python train.py --n_head=4 --d_mlp=704 --norm="rmsnorm" --norm_place="pre" --init="orth" --init_std_up=0.0316 --init_std_down=0.00426 --beta1=0.95 --beta2=0.95 --schedule="wsd" --decay_shape="linear" --batch_tokens=65536 --train_tokens=489100000
Each number is 128 + 32 x the weight over its row's rms, rounded and kept within 0 to 255. Layers, rows and columns count from 0. Numbers have three digits each. The size before them is the row's rms in percent of the matrix's.

# down: layer 2 MLP down (transposed), 704x256, rms 0.222, rows 573-581, columns 0-255
# gate: layer 2 MLP gate, 704x256, rms 0.233, rows 574-581, columns 0-255
# up: layer 2 MLP up, 704x256, rms 0.242, rows 574-581, columns 0-255
down573 097:105098138125114139136146126164066107112143127090115155118154178172188128088096135110128111128184167143147138149166105099154161096111160121130131115114084123125059222138095117080166144155051125086168171120065104122078092165165082124129140163072113133149174133135134138081126118204109131081173162121131121099121105087113117114173095135181177164083121118123114126145096146114150069130131100156197089130131130173088139164105144173146118138142211164104093135191186167117111137072127125054113132157101178100153108128137169121139160078108154091159131143135152183073154185147113100091056100109153147122147081092110118177141135155137082123107085139074106136062130139144117159150084132099096106085114099050176130160119143084095142074155142090142081102095126135134190109090132121
gate574 094:135101102166168145131129157166127149129123114130161129060102119105093142130099197187098103082109083163147108111107093142190072134135080116128107147083075075127141145209162144085130141131113117123179130127111140126126206084148135143125078110096121117101080108095153144127101149107112150138112170184178133130170144121123094143155134096123092149141131191155154106139129101095116199095117097089118052153142066187130133196111077092124101148109116136096147181097134106153164115159115053179165129086178110144116135219125144100094160093134126161097151150130132170118155100119135108174218056089045097103132144164132110130140179125107132093154149042097130113094118105114113200166148134184071142155119127175080125112142094123128134103128134138189117116132123093081133147127112171
up574 098:118104113164156100205156080119126115102097181121144148114087100125147105153130145163158154165086135099124130133131086147198126078093118097105059130131109117106093174143179125117150130122096151150150130168165097105108114117184095168067044169117127124172076156135164135092078112182112115168137042181088110161155114171146028140064147121109174028136212123145154141114145105116148175108133102155139174083172132092119147142130069105133114129166128127170144094123124089178066090140114090219144154095081166115126148128168155085094135152140142068082127152157093104067154106121123137144123121159120129106153134168138118127122169133137063137093120179144126118112155128106087093160164168128107135119129115153162172107158067192171136093098146128127169149135143140124143146126090132
down574 099:087156136074154110106115170106148130192117129126095118064095051110111109109145200116148155143120073140195140095117138149136115150155138147106140168108184147176170135158162117136078127114152074123154143147159162155189153131174104105156093146111052063120089102140129145121100154084194070146164135137168127107187116072068106141130121086144154110135128095086150127161158149086131116153111100170143104131121084183158151165135112116153122118139128142140164114098118136148148170196029127175149164110148068116105105148087167089144135134106145118180099109133177125131084143092136153137076146155148216097156133140113142038149117101090131066170105099116132108168063150140158164069154134181150166112101136185099137111146147117147136119119171143193142055146108125155114121169147095
gate575 099:110088130115113186142152165105070138155113129088127161095124178114106101059114166088149100074146095118121150111143099111135129104138181161092131124194112128181077107147060145163157094108133112101134203170129143149110084132087170144108125199107122159092160089191118186123130112092137201153074152127151089104137098102155134104174138098105108153094121165082101156113112156086132104127173103080058102116097087142149134153164164144114181092149076180119093097116094096167099158063090123155042163136149138119167106095143154090085088167099097113166142150157096146160098114132142147150099105147155158116124165080117081158148154140102115149090130145167136174133176106081112130126140146119213091129169133120070123097158157139134139064142126123163197160071079104154130071135144176
up575 096:123066160154169181124070112133169102142135096092176132168183114122127137149173130111193088094090130192186081145112153131179158129177118106174162134148136096157111097106090100111177088108117148057126154153175139131134186143116119255133146109153096083174098130176103118134163122125145192108126115104110114085111126166157134130154105153156128152128075165198151083090143091176140172062175076141189168191131089108113126130155161067174122164149125142105159114094111106164125084168131119203162153115139142104114122149141104087131156080073151109102137150073151154158140106099187164129139148117156115128103102116134080156140101142047188122104106065141132105069094181118115127172123118129131106127154117084120096144148161120112133076137121072117119133148164144113138157118115098
down575 100:166120163107077142099116118114087131140160095185103112105106135119108103125112168149130094151144129184165181164107080117098140122201130098096087143108134164150066138155082095155128106105098084074093151118194135142148071183186088103111169152150128184144167083135064179092126139060148141090117123163158137075087151072105091134113149092118108146105134071161078115117133176075105072101097094092102137153134107166139194083159132171119143116099121173138106101144098139119117183136086132169106124089174082109134157147081076119124145167118077154116129104119155192177100162172050156120111106107147074123113155126131120144164140161117139095150102173193203124141121139126105142140137159221130118169145140119120044141101142070094107079112124146141151110099115139150086126111080149
gate576 100:167115099097174083145118118166124117132171104153084120167146154129179121162108080114144108068182091150098153113131107122089161130102148128106110099201096159103178092152114119151094156135099185085134128130119116100178110081116119122107062074099096088098083148119114120097128114145168127139171139124087170090158148129078172121120078175135112109169101135215108109076189114190082127099101151041115170150136121163149110131176166119118094126076057101144143139145178133097156153126137211158100135076104113134112125143121095136127111080039183174161154190119136141138142195180105131107131153093129183153133091150078129108131149108088150135135122107159072121127152147109126124179135161161191138105192164079058101152145086100164132118126146111129123143171152119136125153082178092
up576 096:116070149114130110124128082185130135114105085121131090141120152069123160110091161185145134155131150132079146130194135181102152120133203083100121121130040079140109088097130078085183092155120124182122143114152138139183056173104153126127131144147110099133138085099106118109156107117122157162112091109109105181096157069131153163114142183119118149168110112192064156129095118138135179128108054119146160082139104092146103168123111140134134183157175142158117155097156191181118120110172127146125069107168143087091129107106101104135116145127098130120168116152094136140076104075097125123136131146151130162176087098069100151099115055180103095143087193061092122119098059123151130118124105157142177173110164183069139159142136122104159174128149134055157140069093092126137107118149057
down576 099:111126105130127121094090072122145101142136139113128077101103040135103081191129124123152108106098052106109114151111140066082152105086210055144163118104161074117131096090160118076128105067050176129084148120081109145093181180102122127146118178098174114122076141104099102102075117123145132149137107165209135127150166138145106173130156189100092115109134152105128101107131131098153160126118129122151126133096126116066168116104069102169129095145167129108171143157129102106069103069148109023090138136106112159086110081089109147126154166130106132078124111125116131106140089124154128127155135139115060115086162124139115113149138140141142106117167158093152087086132139182135164196104131141080175068068119106135129118096177070136133128053163143140071117098123090112097082104081132
gate577 111:167146135168059124128157109165086118108115120184113133141146167182101121106094111094176050101121102173106114132142150130167151106155102093073083125169122133129122078115083100135105135117164127183124104175135161141140135158143086115096157162108121068139184155186112128133161166159109124160089168140169130135130138134121167143176137171092159121110221167100097170116135118130134086159116112102152058106074110130154061105068151176194151087160145091139166187103095131105076164025142085142076154125164132130117065133076160146167100111154120149090165115150191127136150112154109155121151087157131090167117180136140147146122145113146175121141105113144089150165109085124145098146120142122118140109149051183095192106086131125140122165125184095123150165165164195171162172152157099
up577 105:194071163112132078116115159135113151070174138155155185155049157091124159141126150106105134097185182089164109134144145136121110189088180149156161149143123165127130143083112087153124151145174127122109093116137125108161173155127101109095133172111176133140153163106123147179193165113161145111193147188165154071122170136121138125124148141088062100127136124090103137161157143053104114161124146103152172115134034070126103127111126092129130121192146124175142115091090124109077188118089143100070144111104132125081121145081144139160154113113150138098123107142188130133131109206099180078184062123128136138130144169145166119124175121192118158153140166179133098081096159114124134139069068122131147124085135144073113151070153125079124153057186120097172156129117131158143110107073117
down577 107:119174123159077127081106129152149098107143081177146129123140102134153145134132178134113102144120166087165139131147189149149143151081144085064112157133180201106209062148064109154144173082125170177108118146166143106119101157130113177075128126079114081129127205095074115147186125128149104129129119145133178096092148139145161069089127123110087143139125175074061121112125110110102126139163101103116108136200125057094146125076178072078125145079114102130141125090105109119136186149137069111155224093134133129095131144107160127154157076107076142137132164184210123120071121097137151172113120142098052138163140112152195168148160107122138146131131087167113097119135159098077174176112138082113116140130148128107103174135115096123139080135195117105117087114151129154140137137087147
gate578 095:078109127125126114087167123222092106135117092158115128104110145186139127147162131055152156090090106125160147187097150115115090124122122119147149094127141108140163075109096074107112129136154109076117155188090123176146167182077153059152167156116142147096104110149139150142152123181122130035084131161167136121126081137084109094135127149099126117063154138117177113045106162166103119110118117094148105176162143116124144151133162165120102142128119073162152140099122141124150152078096096107096105170156111187134152158171177110107115168077098133169115092152153103111132104128094157123110155082128186116116173034130089104135197151116049148085192136151186157143083112148161146120098099144107060123159187105166175116165097134083094146177108113120137090174139106119145111081077150
up578 094:201162135148115177111133084103148131110143151106121139150188088118131144120108135061177144104143090212115106134196118212170168146173153095125104172136111131138084090177124138121132086111070115189101115166112163124108146182113138128127147084189105093107124098107133120097107099145146114166151043156127136144086173131132144157095101161102160120132129105128111132187160069144156125142142134123131102108111080126098128167102108129153157148080159101125164130115136088160090142177128183127184092099148188073136132060148079173175163076155080197079103096121106133182109148110143157144094108136131125148106163174149142090105132109097113166148099106154101116170165079057072144119119148115122214154114106131108096143099179121095192105152130140074178160163122153096140095190122166
down578 097:177092134116152144135109170124138140116108167122040081172069144038168181108074135078105109228087171102133081151164144080159155112125167122165149098150100158041106150166161171129164139162026161120150144117181132162091162153108084117130138090150140122103136172149084139099147200069106132126108145096115165137085145112123138080147115107128114147112108123121157111115108096084129166189134120140135061157150104123146110130109154138128143105139168123131136151122114116143158137123099093119103061176107194155154143111149142083128160121100157102141154157095144119078115091193087111125179121159127121090112134193094136104141113067149159117091107162110149090231053151161105168091150163134135167142106110153103108149150113158138194143115104102122119145141087130100122110160091099
gate579 111:115106155102109108159140080125124126142165132108099119081102146121177130121161136125175094036094092125111093154087107170168116083093073093130161097169139111169161115107148150088142138137144159090169053173183119119117133170100098118194099118111119203146076155133101150103131136062098090129161131111122157130062113099146140097098093167138114153075147129152092124124089128143073099113145076148081122186111137135067130074117095137164063129105124102109129172102129136112164158191084141094115098093106161108102123118195074122112178112101135069062149079113081126075123152163072127183083152097119051138128129120126143098088087100133187172104140164115120055160179141098135108078122130133149172165116168141178123083134144118087141186138154125165134146073157094160153139146111100
up579 100:138163088164125062112121109154167101139147089136130110079054151115145117138156140183162091125091132143173152107123147150147132108127078105077076128123204130165164101092177122152099116106181113130100183154120175109111150134084181170108166060083127158129130222131170188134160135093133121094099119170155177112140147176177170138084061137124096160110109158090133129089126085115134175135102163168113134122081153102104151094116172172117117096103139160148086159144099118030116094101134104091103108149110133173064108138140092137095094132140125140173109136166067091162157140122109084142130138151144160121085107144102145141082073098166179188069132085107156105148158141059116155082150171120113128110184136184137119103137135177107172129104166081130070155127129123135093170109100072
down579 100:142143105139075176066149149072197160116158067155091168163185075156157110096142119148143124084122154134120155080102103144159108146155113076104169171074175114104107131117165093130082086127119117182127198162133077082167132162096157127131159051123092121165133069153125099158159190111130134128144104153144171076146153120146113107121170113132122057140125153130128134110196126081121148159190177099115160102120104121138154129141094154127191094114085169149091117096060133098140148190114129183106124167165106144155098143126126151091090088149100125123098165180144073175123098106126150121139148176144155094127176114114148148187113186126150181113160054094165054126149143134140150166131111114123161138131118173090094154140139162125208167113135139094160111104077110064145157111120082
gate580 105:121190142149166112115118143139119124115062098109089130104128110102106184128103142133117138140148134139119177087134093112128137078115104192120044142070129133156109103115134095123142206151095076160133123149136064122136125084160179150097182135104180103131115092135135118087177064144120131166131093147143111094136147137180059149115156152073146074135167141093120182142126095108113170118156118084065123152111080115146152174136104107076128113108136113113118161121199106128082189113204117128141120142121133154175102111098195142106157119216119095189122096190144148158049109119151095131149159150099158117117141144137141102107168204042130197133127140147105174191058137145119130112101093187174133113132138148084135118189071122135093113149123133101096166121100129081151109089085128
up580 090:149092140185163099065115171071174105121141121165122084094189157159145094158140099146144128140146100180121115158135105111089111152150096152119146143177218167159143126107099153152123090160079141151094141129070115166168102143148102130123167142126123144134117139160104155158132154084161113141121126179143132076157143075052111122154122129211116123110122081156173114111101144185193175127133084131205084142111149063129102125112178166122065104130153171150141133126118166106116138058155142136122115123164128134087124082124095137132096145161169095137067103126120060171099072171141076104137105105143193075123133120136142113177127086163103102131187100227128110074115160134085125117161131131203121122142118114119140140103151114122135133148169082112217177052104118103110093123126126
down580 101:205115141196145101125146140127123177168149156101109065108135076123099117110167119127166141079081131106128083154142156112094173169110118083079145044108136103108081157129089142148111110071134140123142112113133169085087163123122133104135160184197172153144026104118100177112115144098052157139154136100151050119200105094168115124114155165106097102085106157146141168093119080169174204076118152105166103113158051200109137096106104024115132146128120129195112154122093102117091088153130170136117120110134099104148136084076094157120140131170124141148121149039133125135152150139159163127087122154140136112143145146109141133107102096086155166145117116116164145099166085100132138100105139089138181178100115143142099199101177143151165140156148134128128133140146113093134168121105106
gate581 103:155130168144150084091074133146147160119104161089089085122145144118155132138100179111147154048118156195094055148179138143117095217180146120108155083215173120133105141121058075146114095146158123168124111078104188152185146146153150114130138189138145119066065130147168132119132104129128153166084109110141103123109228104117073126150078060102182135072150115148121102152090065124157146107121098099115127086159154128162091112100101133179068080140110132137120148090130105155120089131168173045124163158099121178102131151142109171117134123146074107091080110093159100121109070137154170135187183138100172135134075125122101127147117108145124095121108097122145118121111115177163103138116106177120137149103125136054099093142122139157159153133120142123134112125125123121143129062065168
up581 099:092097149120153132099152121136162113153167127147093103132091119131137153185137128117137146051148215156140140093171103119159141095060124089146058111152165115106121155151108112095164157120169151142078119126150114148128131107168133135121144142108137185085160167100124052139108135103077106113101129100142109130076150112161108136125116004165147086104074171133167128141134099172091148180105110092128090109059142135100110135124130063113131163184083107125091147138147120130128113102158150077051117164174159169098132148080105144123115141134070101164135109133131153136172066124169167116108168140100130118146126074120108151141110039103151099134074155157100073084110126201201154119153138154251161177122121118114084131117116145083152138162154104136135130109155098154109184131146163
down581 102:102098098156134183082106103161123148130103157107112155130179123140099134157132122116135091078117182090169176093125167123118124179101144140144180066130181159142120123122152112094093128160092109134192095117154135186086097115108177132112088084155130112115100210108137090162057134104129143158197172105119120116099093120114139105131101149197173121117141120150149141147125132132147132172153104147165148077126148104124113185177211159172060168112076082074118150093113112095171150061121141078101111132164104128163125090071144124158145149128127107095173121195129099100077181126174168101137133102152145186087147076169182105126100131205093102123165186092167124077094168119122112158065119153156128141125137114183173057122103153117170171148093132124162181136123100155130137139147162